From a checkpoint of a small transformer trained on Wikipedia.
Size: 15 layers, width 320, 5 heads of 64 (1 for keys and values), vocabulary 2048.
Each number is 500 + 50 x the weight over its row's rms, rounded and kept within 0 to 999. Layers, rows and columns count from 0. Numbers have three digits each. The size before them is the row's rms in percent of the matrix's.

# layer 9 attention query, 320x320, rms 0.0586, rows 0-319, columns 128-159
094:459453565466433435545552533482551512508446461451491485598533518473408481542437524452504529511522
084:513435478514485479545487526555483482556492546533569440483453496481535525593545417557468419550507
081:530520473524461511574484525575527434420499427355467523503442436479598490471514526433563503452480
095:473550407504501492519458500404492479500626451521541497490482470545514451498546462523458475443436
087:518529427419516420499461549455498572561553530514479525543411511655523552549477521538444491512550
092:531568495441480478546492482487511485402463465364477443528578518513501519474477526464477450537510
080:517450482517492467581515485455540466404528558599513553409557472533499535450522567506422422552547
076:537484532519438490507506534457551524429522472580507565390486482415454581540522617460424379530496
074:454436495518514472451447459498480515556487528487473518478441466499477503497473516463517588500522
082:537558539498494449536548496512514367547486504473551518514565567500489522500459486406511488522520
088:563450457545504461467443499517517515422457432530509543433385441389499552506518539522471579541572
094:473518508587524500448590389455471549582459543477431464498535523513482415511437597540506490555399
096:525452470623478498422567457479432535456540394482521494555458514528525419510442464589514605521478
091:528399534529527556430545499472472509517458429505489581529454497535538445431492508493546556413554
091:432522469488556492492485519556462510567561527480439543455557475653527426573481448591436436513471
089:462574502519612512557436535521586580595505519507425443522485496557519544484517663560448480389464
098:526480520590527549526530433491448548432518511536505467429510579471432505500523528598456562398464
110:536472493461509528449552510451478484531510547415481579545584464578507455470486436535449555516486
113:483515472481519468458555443480618550529547368418525413522445492564514477490536451540570434534531
117:494532467397450485547446534501480456400533555513549507513602535463501563471488459426548504508510
112:507467601507430463545488484489478597498442466483437536482439467522375567472530552563445544506504
106:449506487488591557536510606409480538588477469601395624477499572491537518484462483582507507544437
113:541537470571427441366514509500506513454625434536587482506449478617498637532524518462484531465527
116:446594510419510574516559588491352520392580526494544470510535491497498503380547486489434443511533
107:533453549578444426508558506456576467461537486497458513426462518475499563452529475624546477555419
111:377484487558550568490452516457446558495473407460497489492466480452525503558486525440476518518496
118:395515507586526526550494533561471498511533462477444518416461542467485587542440546522516561402558
112:526500590549491514480642526475430497510373437542400464523509471514547517467507455483475602577546
111:467496527500485529565466510523547550532490506571524491460512481369529475583527482512416595546447
115:433520451440488484537534517444556605508354508480506398576592634488493481568483618505495496533505
113:556485508589451463474522455495536507434392559521480451520449499580459442521536522627478427513546
107:469525459519407481527466495468408468474450506533517531493591521527470528381486511504457508539464
084:541456503559429397572522426470446576544526484451446480529477411523450547485563557546452442502489
103:499435514567551518464454502608514450546478480522461540565467534427460540468429552505581516498521
083:368483453442440493500483447483457574430520441487413573487471483484576493555498520583474433480545
080:456381490562559477465434539476507594501557495499477432521364523444444455516453391512477478544523
093:472457484524478414457495518505461541565464503518463561559422521477407500568484477498488541515476
081:555430381479496478459563482436505491453536524515479547412465418524470527481484523522539506618393
090:573475428444534458446612571460474582525469438480513526550401557546515487526526486521525497526628
080:532395502501496469427505458493588522480486507475463443580463485417490571532552394520500512492614
072:422483562542484538500467530500522527558380490432508498470516529483532398605437443437615548521463
093:543599471463509520426480453504517486449561467465494401562589450452459562453494600520442382487462
082:451502496499474516471505552419478517546437489390581532489442522388518497532469386508522603467516
095:514576485517429442545531513552529480342587537614448516462608401428458554501506567570505456471511
093:454454514524504551532548478540459486422443458484504531491594464353514457573473406498548545476482
101:408494536483491514500467483543473505545506524465479541445500488671479335541505437523546512513502
087:482492512550576463559524509495538504538415522468463521396520503557507489507507512465490543474482
099:499381575564564550545596478397504511524478492578510478436464510515482530497472589576473506456458
098:494465514486518479445550471528466468513575517553572527448387541514555507560450538492505478610449
106:507503474503506476477516458631508536428426596479543407521455471406497475565487487509583528482503
105:591453454616403447541462475505553493459461435527496404477457526499472599574498348528530543411481
109:444455382432546459523540513560448503552579518454543495442481508485512532521427499505542474463482
117:419536531445457589488530520445511528468406501441535516470464577446544463501485435435560426481409
118:511503484513414509495535541525504606535510517538530534396537490472524512539505519539503501572496
117:513452516490422559498469472481578448512515444500502485519535461531503504516486396477471467465491
114:522510490406502465510472488440371439539604503429449474533621497531503582550607467411408458540515
121:512506392563597564440488553532494432497548462427540521514535531474524485460496527427464527568535
115:600575550572521558531444522489519491483478419469533477615447567487606536483542464463477547492408
106:505508589529497517434519447523413513397480470564456619444537478514481515509491557480564470517471
111:468564468431547510492474517553462471469497479451477558551528492551460510487413501441502496447570
113:547437525423521609540414543472501526425597543464442442485581564541525573511478535534482507510514
108:503480536468479546443491523449484424474402550463505497502477466518478549456504449608541513514519
110:512519561442449522541493549432610556468415484535525447470477500473445500616469517487452516556507
120:479457540446473517470498452449518475523504484552485449566575605553503584503508532477570456508599
104:495403446463469484500471533478506549577530429447501621561469586352494507482546463475442535494491
084:406515547360532366543467405436587545451458473526470437479560529582491452551486520561602535531526
093:478527500458477610471515514489454585422421478473440340419535539483446440456566545509431421469524
102:614489442538500453545400437442398598488548532594637508486493517437526453591556502567506571541504
097:535383389438557419518448479541412524495493554561515490511543567506499542591535495498470483483561
111:466455537463529592505530548405491444469421440496506507445539526561532493530466549517504388499464
099:394533507423509478536467485434450494493510497519492503557519437375428457501575404513472532493508
108:401467555535504486557550573521546414534491507460449514492502506503499524475469526417538599441475
110:527472564588551350481485479500461496425468589504642494408485446478430548480528528400469553586535
127:503476538518512549451556556464563515541445454483437472575496520573486419462474378502501434505469
114:569475354514469395508409470485480563511507490511599514505498504447535452506480523552543563534456
118:509563502455500547494438498483540470394447436557560629490550502542565606440479562485502477473477
123:547485493522517435585480532415498448412510476559572568391559472484445588499539502473514595519506
110:552573564508522529436523517482507492523507421490556582420504525526492473482504489451539505469522
094:476451492443502441491515462475562476568533529495590508545447503449521544469455570480540518505524
111:481494457557483530517434455479520502589501585484519482499451558465515399464440524529531502440464
110:435500536495442474492470440513463530594560533548554500514473571529522448486554530560589556463490
104:413534454415466479537486624559486561484544535617529468493552491558498513520504512524508480451527
092:533542544488509374491438524453437458410449483536469453470471520472528523507499457591513499445516
085:440517531463397523433548484480545569517585490441430496556447590530579488487577515564573470521472
082:565513544550423425451452500446517546502449522318572528591571446574416499568558518443544456523480
084:525569503441515464526431553464517521514635516589516511540461562384523515503419449549493554548474
082:565495466577496417455375517553461511380478520473549513424383461548568550525552528416532521384503
082:460582555442508606465483550532384517487414479531522525519425553469406400389548462477484457447472
079:526515564530526421461553477486542485554436402587442497450527508585534520528601397515462458445417
076:494451533543537404465436484504419473504488457469491418478510514470399591543604538411533521516562
078:414567400478477585484536559534417538564649484471448623448475490424483476557467449542451503432551
085:611431557540439477422519463466417460495528515511458522548462449479483499461522433540518531546507
085:502527535516442555500418587507588469505533560448468519486455461366559542488518557405392513508465
084:446537489479473529524509524443532568448461485522495453619509532500621415516463495490465442505497
080:462597483439500556457509491440438455407518593548481496462491511543578446426547513636514456484458
073:566518474452427493468497477380431476502477523488498529445594519478483528462495578519489449531476
082:513465569564443526534518485433459471438485444515528602489502413394505471429491535587584553510523
089:371714505485501548412521471589479494550481456420485450471494550483475548555473473424520466500439
091:621471515517576493585361418458507546619515460557577528414545495479456443581535500478559493528578
096:610518477570587409551467473607550518517548547475470540556396474508428541519479485415531507553551
100:382562527454459458542490581509560472457514387465457440509318474445450554534495415514506555462534
106:491400409533454373584503472506408513492560571487558518549536496485432483561493571442472520543443
116:493520538498506382588542580423570537429501454407476483464471553528498459539522381417522521529505
109:508503527507449515477546503571469471452478533492526507436498519498498575493486554370532566550447
112:537641520523504648470527578576617517437507464479476525540494427537605529462495463549497441494515
117:428431527513459468499520477508445503515470534562489509378501512521458377527510545468475506443386
133:490652508556505519461496614593641467469558460366484610528418472438498564491470444508434483516501
127:412491522495513512485407463484464550520549541533546479495479498499418415444506544438583508498463
126:554594428530551494514492544535610551463598397406468476471568495528498654419531483541433483522572
120:452518499529424493482463502534431542613486503578619396494518472548535493510487568470545438468438
107:506449445481556579475549506531512484489534421475481436429544454447517508411461466536475444514554
088:505452437522597475500552465536420400464575489591435518447452489432483532444494622541453582442518
090:509471508467486517534519486489448525551507544590527506430489448488425600462527529349437552545566
095:517447509533510542537486505440528559551479589514434548467490484469524503548522541454606453477514
102:618452573479554439573489470495493327427475488496477569423546456379509549516439354411510549517537
086:521446503458514454518528463597450499464429513549502399522492593499461556508448422457572491540561
085:439533537456498515548483446480509505533507583580487474508493546445505412422539538491630491431435
082:523484442528565506551545430516565578519449519578507527543483423539451532496501549521502490525493
087:463423497513529469470472510475536520542515555510465470525564487444484506554434477527435395509423
081:493584464513475519511537542486471449513543448447518524473522475459538512520504418519343531498503
084:515499420555500545494511540492439440546587562481523561442477517411516501563502550513481403565470
082:550434512503500573484431509505480540609512461488501490413401538515506504512493493454573482484451
077:518470595574484465476470521514403531414541563454434597486496449493494556471512488460439381550441
078:405571479495575478568510559526530436439448535490470550596512528474519446525437458567443576447542
072:509446503578468605610392510516576546455496578468497416604535574514518537495494507571510535470406
073:417519568545472608452438488491437450504374504482529457437404484572506531538539414500538540489495
079:498496630482502550502378548483550584436569526446539572550452516546429527539546509556472541553451
086:495482511407429489539471453397563399497522449579525505545531538521530591553499422448524473535580
084:428533562510502495521471413475557426484503436569516469594540480487597495498506524389485512501493
088:606476461498534574533561448555516448627486487543415510558476523607542534609494558574504465444495
080:452488511472568469422569442508516486413504578511488456476557482523510489421483534491455419508447
078:419466467505520441458543463523501551430485471459426503454547497516463499509582540498567542593447
074:424490481484474500508485457487477512449529443518478601530437439515521551491544510436414525561477
075:504514464501461525498534550493578404676449458508489511589420514508597564464476497526572415467411
087:497520570554386525484602473448514529549449456507476482409527449522552415483437540502492436530520
078:475484469534448459453608470514527466483497433444470525433455433538550480474480544596441468530484
071:507482457507493478511496498548449612465509536522481463580573504527471508471509390501519582475507
091:489496536454583573581524550442448512511459537381522551463483565537515408440513422462460474481513
071:504394477476480530511570499552422539468462549592527534589543452494497559541602449477504586577412
093:437496600576471535505551517440577405492495506484354462419469470506578402491488493540441478401448
084:517420560498509551489510416547539536536580574543499488496428456554436457556510587534506470541408
086:486439507530514441500485515505510511445531600518533613420522510396392526597460494444516609532462
079:568404506554517488469461532528417490403480401556450591423451459582435443562493451526450510489473
088:448429480536474590457544468520493602609490466563480426522471474498456530512498555554536508489492
098:445477504479504496515584498570375561437459541560542548519487472465475437493529507459512587448504
104:459552525496482509493588511449492490521398479358491525453558497545587539495493400501426528531536
121:502525508534478492512495491474625489472469416420537463495408524492503644487489438513572451561585
098:499559453401514478539525547568430417402538513519556598468458491390527460470484480464520547401449
128:498434468489487488572465468502449581427503495587461452535477487460467504461471587536577522408539
114:491477437506589492517487522428575505501427495526462542499429555413528505506454368478534505575511
125:525501572547459519395536506497511507494483507437593447485493488572460508523532486376576465492485
122:495560503505554627490486509572394525457488559541564497530455488458471421476486398485483481421488
115:607508524548499447538416491454525430547488487415433562437500476494510537507488411500512487531431
117:405460519511520533526417420531469494428556474540540511506507460463472547463522472492513485525544
126:390499482393507555560600541477454490568581580432494533415520571563432522557443502535487507475540
112:507540476535502558463490455515472514509548492501449540423572490593485477489511502513485498490503
107:469552433406519567636419492528452540475500485534456477495457492474547557449547504531502561561497
118:467589505428545480471588483444514497543467497429560453543576493490536429534474635422515585514526
122:453536507487524551532525461473494393452437462507472537487387569483522434480492404568584472557514
105:542560495516442466466426537419457468448496487548576500489491517512537513489500357475544515484504
084:454556457480571596463419486491486415440494531644493568486440483513501402551513528486555507521438
072:487450543521522502511456521540506461555460461455472500480350528480504528468471425550539330375534
076:456482476446544479441506470496563561435606494534513497431477476528472553426530499556541530514507
085:492475517522504540501521526490477512512539521498495581569462518513506512577579490571547558548538
096:331529529525546489548547532538519544449503486474521527548478513504531444567491414485508488470565
084:441519523461466539448455505496535495442581537555523479497585486411509589445486581482465497582441
089:521405404512395500570501473528526467463586479616594480556497463473452571432506568497576463617513
083:359504492568450437514513532569503540569487480490488512566495501419461379529484460465480435473498
088:464544538448635508558391486463455546526403536527520491432485563507466444499475382425485490451558
083:525546432521437588473576482521583490599521464446466427514471566506529525490479554507491461551459
075:498439594491605484593488496497458561433502475487410560457479534590418350500473380515406529455475
078:478544514508453489487582499541524458450537499468566572509424451494531524519515543481423497579471
097:488477567588580509524479497469530466291403486504438569459523464470536421509526421499470454442494
101:510554490478511529571424543447421498440531451439556530401556534524503513485555441432445456501550
095:507567518525496478546442616348472479449402502467408523540559537597573564509521481499391494466563
094:478444561578518481501463554466543536428462572538374472521468449585489556478530519529409475534522
095:485478480520461442428534444546477444442442539450578504431471448486478568484508533424468541542529
103:453504489550476531444594436506443467584452535492565445521415494410496498505412498492548520451543
100:618496499589454417518433522475566476541541395614549477446532570467474559521484439369526535554553
118:426409420439516425469531493538395476490431478524554479478406509351507495536484561433543566474481
113:491578427457465520473566434522536473464542470525531489455520484542533506443493459510559473494444
121:598525535467427524467537513503504556396525484456463513461478439535584550505513530499555485543435
118:554463530466478587532489534536609369512507466459474497473564477494548505441465413507496490548450
119:524514417509527452506493488499498549539595549443477486558568568505471456612569481481469501536503
117:485499388528532515493424528452418466484606569504447524517521513445564456537480522484484582566556
121:511551498499451578414507574517478497465503463469508444539445504543578460542549469523440596418472
122:518509587518578481511560436436449485339402517580432587435532413463471538503503580439607473533506
123:460479463563560501507499529523476517456476479539459527544502553465421486507485466500530520459505
128:595522532521497517564306471516507488392539594493450504450526583515549553547579466493489589455432
114:497515503612466573539544536488483435487461566454500547430429473535478553552523382506564475490531
127:482468528502481461537492547517621474476518466494431608471554474544412507584510521541530590514448
121:592581503493524484462449474457570501518479491560436498575524588561512630502507542510516463518513
057:369560510489534509484515520529614467527427473374476465526594469548452397556471548400476529499531
063:507338601514546556502517516543459555595506407472501489553488421477424444522539479446418544478425
065:525536526489488464472558369524426467526498523430384550593497452533574575450445524484451533513478
063:526478495568500539438506481535495514473507518442438496502421481552475577524461529565514482544486
058:598574508465484653508543452520522456524459549524408482467444480560467511547440478573450507485516
070:522513519498485478538461511519447430452525482535464559433552414583493480532531557497541460427528
066:525488395469436578480495452534446464475469480548342470446450456622451565505520585517478528433534
063:480526461464456551517532390572469494439510467566402409460455434534515623442473567462484485450601
069:436570556535545507475466469470516542526560467482553475549483576566526433484505428539464620493535
059:498562479547497534530508464545535493498478446507485579495587520425508527519504498409432494405506
076:443505405505488487465536468567551544445472427512599514468417448444499542522554466468475570491578
073:470446537537467493473547434465449513507519592486484487480433453534545412550484458541492500565405
068:575462549447460486467554579461484577489573512438492577560381455546547478521469436570507441532443
078:521489536500498468485495518502539513515465493530529578551434509558493550473496519484484480614518
076:537532499488518517441504536467413433517498453472490655502403442577529468524466516524455468612479
074:501587471544542480493433500539521421480500462606535587551439496522441545459558591484444439575561
087:508476454501555482505535505575501464495470497555598536446451564508480557527488505498524532435574
083:487423494477561533478592566485494543556437592427434525507520409550504439559432398555477484505493
100:465543472568507519481499452449510544511543454387501426539476473517454541592468415538522480537536
100:529522401493493449501443497544518365428463563575552471451559523482467615530478539450587424412528
119:578485546527506517522486460484512532439529497607495523441409515465470593414517588529553519447475
121:503463470515504485553518600423534601571469522569471544484483565452570457455449401556576504552474
123:562505533489444484434512527514496488417547485440574492482418449563510587464508535370578556416506
125:533586520488492545489477551515431443425533564557507518511458456473467562380493483456461388494570
127:570465483561479453541514532477559414472563517541490492432513497453547568476537429607490469571461
131:422439489541570494552422498479398471446578464537474509468506457442552577577476502473499496531519
138:347529461439504478516561577531437533498579487459473536438491539512499502452452546500569547437533
121:589463568535492512488561457505512469552417434518432488467484416499541575506539464559500498554489
135:440488504433491529592480492501563503571456531501506472468450443400548465521545477448470605528435
128:483499516383450485511522480418515550509386511490500387558600597513515496540511675438493476475525
130:482523428475496471490553461499493441458492567520449477568458577506536432397503422583461409484545
128:447556488508432456493475501398502465511483493476523567488508504424518542457489477482531493469403
058:517513498430517614463432392493521537487447503490462502624481457481478474478448488535558547522459
056:478588458481459506465477563429510494512495531480602541425487550475498476523515504489524538409444
057:498555439559588488518513515455546437489560526558472524536479450541515438472495500550484496508540
057:433414481489523430434478534493496602428490431511476496526598530390516482530495433462550502509486
057:452539548501437543472424554568489533570446427463462569464548432531516600514562540569464477539482
065:568424446486498554513493455486582529431554546537503469598454481444471527574500461548407502461531
062:410468412487499452502508515510520554552443453506561421634444486473475524507558406555485566459518
070:457511448516563531515524534448535584467554500563531454561497508448479491563574472565500554456569
069:491489566522553506561490489462450446501446556465505559466483543523551410587446476554622492552346
079:511530522519497545461533475581562476474531490564482447564504530571508569486494453499471508459590
071:540483525519524482544453635403471537609461494494564651530496538446468484442551412406516569501481
073:471528468494399585521476492565556495383518505479444415428574483472469631494581519554415440365617
069:464420565541457467509549521424463435470441476385475511445469374519507453585479389483511535496440
084:529455541517513487502467559459407498484500570404382531576558475541500387525542483495517476579394
084:502517562552539482457512513424446491530480524444376595438537468540528359541498501571514518546396
089:523441548493506506476470521391457547588472489456393614465545455611549435531483493534495478588462
094:461521549521533476457518489509515495521451415488577572425450517480566505468511573479519566547499
100:472574495542537497445522461643491440443497546499578411517440540415408520479511526478514531404586
093:576505501464408428494518490562532453538563486483508437500537581401463531607522446469466586369437
099:423530453500574540435519522492470484564501480517533543457488468434492466562446656457557498507519
109:452572439400486545496507525489474482452508471434506510492579530552538524504490424451572434524427
128:587487526539400508496547573543522542432481532468525527393518458487514532457550535504522464563495
126:519452541426456527511486484516595476435466462423509462457579494434542498485502479471422422485528
125:540528473482490396527471451472371433566538518424419455556586483536514630593546491452377496596521
132:452507372493588551459472544527500463546591446497548501535548588468551455487464467450424525535544
133:545554492486493485544448556500517555477514482459451407548477565487605543533570430538479563446428
130:475580535491530527426543446523407528368451490521485588485525463482447456484496579527623436507444
130:439510451558571515496517532526515429446439530496442539506503484546505544571451485480525495454520
128:587459551487505570512404499513543405437473508539426468437530548480474625503511470508565548502474
124:514541550550493581444478554507501414420422548489478499461468451542465594525504481562580447484586
129:514498585482427492514505509541601537506466462528488469529526459463420491623531545446461517538501
134:502512532479461520450513448443527479533438499494440480569518597533480573506486460468537429492551
055:537468515505411489490389444523573519574509489547431515550467466635543513451493545533380557457513
053:487529552509482501535489546581546453449380500508600529413600525471476378495467525445534563487500
058:501448490466483509493504477530518478528463434599504607525514417468469482461534474474479442545528
056:573478503503582492560474491474533433440561484548394496419453449501535489463514477474484407558472
054:549481466490546492585533502486504499463517527442463451527346544435506515473565545410574475513579
063:498495558492442631541552495514566493443552431548488501474451434552477572446499578500521470432544
061:586544448470486554542529505588479401369587493564497549482573404540453571487460573396509398513541
062:483440465487387538469535454579463437345478368557464458456474403504522609411564634452515440506578
066:493500487498538507516481585471504603508531527427478557637512573518514492497530348508492539479468
058:480473527440535437594523502477490534442491555530547550469416536387454500549480515456414514486576
068:463530430539436475519469562576547522483552390578538467458457514443497565483585528541535547471512
070:451507523583441490502518454496457513496456464548550405444438475524521409506443524525559506494479
066:564479495559467520499514511500511577480592491427516593485394523552502537538379498546441405550458
069:599457564500450511499492549475429550486599456461585605485458483527522538483506495519479519613495
073:501506530473554512479549525435460485502551531543438655489490421621516485593538496550366437562490
070:491500511512526549522461523484507434533541464582497555527516471510401594531593509534379470513563
087:488459506509473502538526453588435435446494566532580534466502574480436512544502500497525534435534
075:535498476450529471482621547486532496485352563450444482455486470605534449471456454518545515532506
103:488494486582472492477529491437575526504499460398498439525494498506451527550496428522520434522536
115:545562409482483451539496546542451424447475552549557444475547508457465566535481521437601439479468
127:520483552484458544494464474455466578416547503560418525504412510435462575422461547538520524392477
132:502487461494528481562506609428476590567463513576478529510454510439569474435465423533532512566449
131:564496535491447490433474522481467508429578485456592479499401418563508591478508476386566518452503
145:495561516431538594545488592498360410466560574565497519559520416524482564414497420454430411507535
144:549460478593498444526525523489566442474548525501483538392494491422542575462513463564498440535451
146:387481516538589510535406465519426500423550430531514488479498509414522536570478519442471540529519
146:386516477482523523530517579512428518486607503482496524416538567525484557495453533495543481490563
147:585458529537503550501534498502496486485415465581423500528496428573507567534533475589479456539522
146:458471503414485528574447541530562531523446558533507479476470434432520472504555494483475592539423
142:484511540438450493539537498404515551516387486482478438587600557528475508571511626453498504519527
139:510507472476493500490536453490474399451434556524486503562483538529526482403520463580482422487567
137:464534451512421464536420508370461469473495535529508521488562508515502585437516450543478452495464
053:491440419549494537456400421516486515450463573566567480585473456550448535552474539494539555417423
056:441450423511464506494540508567576494588586472531569451506520565601661514535491532475520505420510
053:625485533454562584518496531426431556451529508505536597536469472452453513372585431493499457403497
056:432407496438593397473507637495502546550477461464513445483579501511491474572526413481476409556459
056:449436518516538477486455451450482496488473476517458467554647535447481519588549491605452391528483
060:512501580450413457452525435472509479404580494519522563482446434493611553503536511591561470491490
058:553509483503519559462431582469546477477527534492532456611464502450465480515573474517474481478583
069:531452417517513433508448566444546495486503518480462500557499511480475468481501500507486537491516
060:405495523478546457553499458436527513585455575409470468553408541516529431470402420566577519582409
060:483569502496467627455505501541512499469524495545487508499531518483378555447501530475403516460560
073:474472585511503454504461575458535498517470483480486585582495541516489448544546436535440559499522
062:513543441475487546532520515591593435348494510586507437441632445444469543487516514494440374408537
073:492403563529538447531527439527518471404486512499515525477495409490509398526511477463505527529441
068:430483555468481469507539512459477463542481582484369514538550437623526395543519470505489501577434
085:423479529531532498485525460432496497600410589456373540501445520618580472521515500559472544465492
094:448415566541499494507499473422536483544480511497399582550440501658536535506508518533410516486483
087:556509504526505517473570484474491463604470454461549557467395510466649509537466541605544456551527
100:516512482485524488451492479602439472528455526474581477444500502371447488510523437491566552439588
100:543448497496480506466490524588501516582476498429485541460548545454443557572523401442480566429424
102:448522453541550504513575504518519469557481533494475475467486463372471504611392640551557492523504
119:404604469445518534468578549513490426489492466487526509448545550485536517483514398381608433519451
139:557507504511394488491522549557495556418493549506488544387526435494546544469547538508525435558505
140:513471501401464554513488516498583474479477463428519488485586502456567506452465485471426443509497
143:502490491459476371487469484465428463579569506371406536537567491557521573572557474452373544556502
146:482472374536567560476448590489471442540572481494520525510521537508547507517454514470458523574557
150:533556510515512546504431535510515539519502438459457460559431554488620475520535438504434544461431
142:484524540465568510411504460509400517367473504560460612450545458491457482530508583459607424544432
145:438553463525609490493516527515493438486485525505459494491506472551512541578434448491527540477521
145:558425512529507593522336532493517452424511578541420449453563549557503653559483467537497507545489
137:476545565555494558446521532502517430437429522456510512431442513470483515512491491559593503449532
144:509508575481443507517513520504606522511444515522510478537537435436394513598505545486465520546515
145:510518544439509508467511438469519492521469516519441486594547655535510582474502477458554424445591
# layer 9 attention key, 64x320, rms 0.0569, rows 0-63, columns 128-159
038:545536463550574526526447476485460555419487565482546565496540509525473525475567459506664428387487
044:549580484529446527440521452445460522493568454449466525473525471405497572416546550560442477577472
038:441426555581537489459532589485459536521496566583506524550509562499504473593460482499520519440488
043:515534613510506612414584440544571504505566539435535576470498541479529451443506501515475464423479
051:508557488489501513365525454530567503495542461501556528512495547477516484415511453552433431521371
051:507440522470580385507513574506470507554405589465471494557511524511576503529507394418497570479521
054:562525558620505537421516458516450541522548521499460438514455528520506485492534518592457508489506
048:567525495474488520490428543430494508573503599465425503547549520489533516495523494547472500413539
054:525533490552502478462508456606536518549526362523557527472467500429372571516506517554427470503433
064:413429568480478534616460523410466472477492492528410618502471519553485440550543550502415443550546
063:536571568461418576610427553425529432510530525436540529548509576517462529493474544464470412428534
074:564478516448459574520539460456484454516422535447430603430511477495589513446564522516471503517555
078:614514458456431485514480573515550505476455569547492351482563495503552515432448487511467453484541
083:433450400550553484428491408531522549550466513627533429467507421497542548560464470480571594559477
076:430584500512517470449532448652476567592585423581570431492440508471478467554503527521544506496471
077:493550463452486441464507469563531538490552449473525476507520536407508458514507584530520489507450
083:506427441473601547473519569512476580508483512456445506525521439507445537451431591383472563486457
082:510575490486552502420503527542593576587450463568574502498530506541485552522503459476496504577512
094:536541501506515497473525524542469561394496588476492434538453533467570509476459421443486583469525
104:533559540442455514468539506548583419487432496528503494420525545483503439434653491567506545430514
132:467498445471500510496482435465524556515526534471439450555468425448492526421566519509444529515492
128:538495469504541560543529462501524527556456491494408478532377598454497471487548393485554516495575
134:501459460560520526519551504476522629447516502509525562592415504450531519517515522607457467467421
134:422520431530519570486586544551548580477437515574490526561451569423561482481414484455500517564454
141:496541406503532367516563541443565500427532431497390530548478495433489585570512374530500529557492
145:424488438439456531517494472529427514490473461453540485574563433579462509564541499441556492497503
145:440528493453506530430533503486436497577533534458433459471551563546467564517491474418481403518586
139:444463492549535601426550435526411468548511482546503565478515471510543471559529375510563423646570
141:442520562481504527523515493510476465527469552404482534399549409398539579430507497573516568503510
143:516464456418502480447460500529452469447476457547469469498535469482563495506425599545500553570543
140:553465548565576452565570557500549525518477494444373540467520534494532467551447498519479480579409
141:550594527625503520514350523497468499552499548492444408440465534492547524488456433481467508455439
041:449482597409590505545516589515538541427533538508597443478436686479499419509464461450568504438579
033:482483481537455516553525520501364512517527485435545507505582520551480508494513548560559551531463
037:489539617525389488451544458505592500504510549452463440509473477477446454518436535547361487433471
043:591617451486441526495498475472501392487527451416467499530446379485493569425566520504516502496447
049:574576386443510527520509510523502441532480482350538442508538566541511579442483561492448467473497
045:484554571504542532477452606384519504485562502519469473519388529494451460464473450489466479475536
052:556517473459499516492381503456537393530493511488469525388391481532479478559493487536498449550503
058:466646487494458542476483489514524479502522454454564581502424562556395519572473551423438480508503
055:418493432525517438520587480521459498563459523536515498490515523536556522566524455516509547476527
060:393521529503578362498515636512539588529529489371551477584519569489489497539484509469420475488506
078:409528409474537466490528450647481522506451480529566489428440439523545500606516572474517548611458
064:494460545539525500455403506479455573557523470470481470505433591443467519464561506429489490596490
076:462474518532489606526380434352576508549430516562519521499472556566492535466482494510520496590494
073:470445490515460468528531507440557514445437522538480518464528507468542582425490439484439479467506
075:414466532563518522542454517455425465518496570573518571510525425529449503584450421471463522519473
079:473556536496563529351546496590490552592497462533533399555443536521505455442526522511560517510539
091:485478427553568506466506423573492601509432535541503394543475479481520494585422436486557579550459
098:487543581468487454569479549371467390531481504449439579507482492565498479565480450506442467454517
098:515502485526442457521526511411611485483485541581507523526433480507482580501440448494526420602542
108:536498451477528453564589581494510545416477490507534575456507449516516526492363527413503445532437
119:465420436473583457468468469487463521464531513477432487468623585528516478437559545475475482524454
134:468542435504414468474571536498522544414418464572567546467463507540524579527458453503475476547487
134:482427524492445444601520479552563517520415446537455545473512422421487551475470550518498476510417
130:475476547456438519525511504365388483600515593519434474521462627510478509610530503542465461443606
141:458406555441501493515443517443505474448487481526522543535514434525470496471466408505546402530479
144:493554523543538526439527584484569465523469502445497454525459482524569463438554480405502460481460
137:527483513444497469539561408539472495423447507578522469433490462492441534479544551492543506539460
137:544458581547496518523457590587532511476469500423470421500491539484453499445391451479527481381603
141:500533456421574593418433514514522493563536537511529481436625644510542482600522532424523480522466
139:569526535409537557547547568530464465416495426476531447373554500459507478528399504481518539528464
137:410513475562466506526560523420556439473576585451421538472494463573484504620557522446579569604426
137:480494515402452536409465410485497561518453492463491509513490568503487477475470564489515473563426
# layer 9 attention value, 64x320, rms 0.052, rows 0-4, columns 128-159
101:546516485602446556379512508440546485572505541508607429545561491436477530515448601546436415471510
101:411484426493496450444622565505370454470449502402524534504402532468510461471492403471495529485509
099:533489591540517365463550490529436504518493569447611590520364436595490490499563510484492494469565
095:517566516533496554531433480483505506476530448542471468524555588483474512462471609489438520389465
097:432468488465510421555466500423557499405508487383507388481485521499499474451451496569513466507461
# layer 9 attention output (transposed), 320x320, rms 0.458, rows 0-4,64-68,128-131,192-195,256-259, columns 128-159
083:476468491539491394502509501598450425470489492474435487477475613518428498459412432496534533464524
083:510535448520503514450537453499475495509435385492419484459494431434472485548483514423535505506480
084:467549556498481444579479494436489593520570437541471501480493518459503474460495528444541510351471
082:542477503430499508480517480474479566523388514534444524545385478511457491478547442557561389515463
089:433484554455560558429493486533499572517496473489540640392597559528426455544427439474448456471426
107:521507452514531533533465437471424485491448502510646563444564545509497525443527489505464521500471
111:465540538611458585441488514443538533432547550540456475585467533498448450447499480556536489540536
111:571433549562558519404519399472555336494453473550482484514469526498563541510516522582425558675510
108:470497421521419604521510464509526475478518515509597477504542602430528451468510508496611539510520
108:515532421590410429490478572476448337491552516533424479431546446455554461473472451518497516525455
095:518492487457510516470577550495475538571523549453536481484587458501432542524455502522433474475492
094:499483473394412457569450512587489466576536526522478587524479496587465478451497476460400480515494
090:449551502491434578415570535571539502528530457559430466478551407481533471427557446526498427591612
094:484498528604455460469453479500460566498578456504528585501481556477542452478525567501428506488544
108:557507617582399475499462546535570504550479452476493541539448488563567402539435521481534481412545
108:545510526485478513487503515499544519517549542381618491458483528492550471561492487435510447503529
106:485565429410492497554359609528496587526444554512527492488504558461475480504469557439564453533466
108:480497524484593485538490496492467449522494507469484553493533392571500605549484483459438488547450
098:431491445422504483455554524576552526471536492478396511505447485484554470478557501477517487601534
102:483490499520646507552495561447521486485453460459491464444575487503549538547613592483499558446416
100:547386458449452455509485489357462529466530570458515434536518465482494516524528423476521475414558
100:556516592397534470491474558526503335495476510518437479485412540485491534485492513522461444483491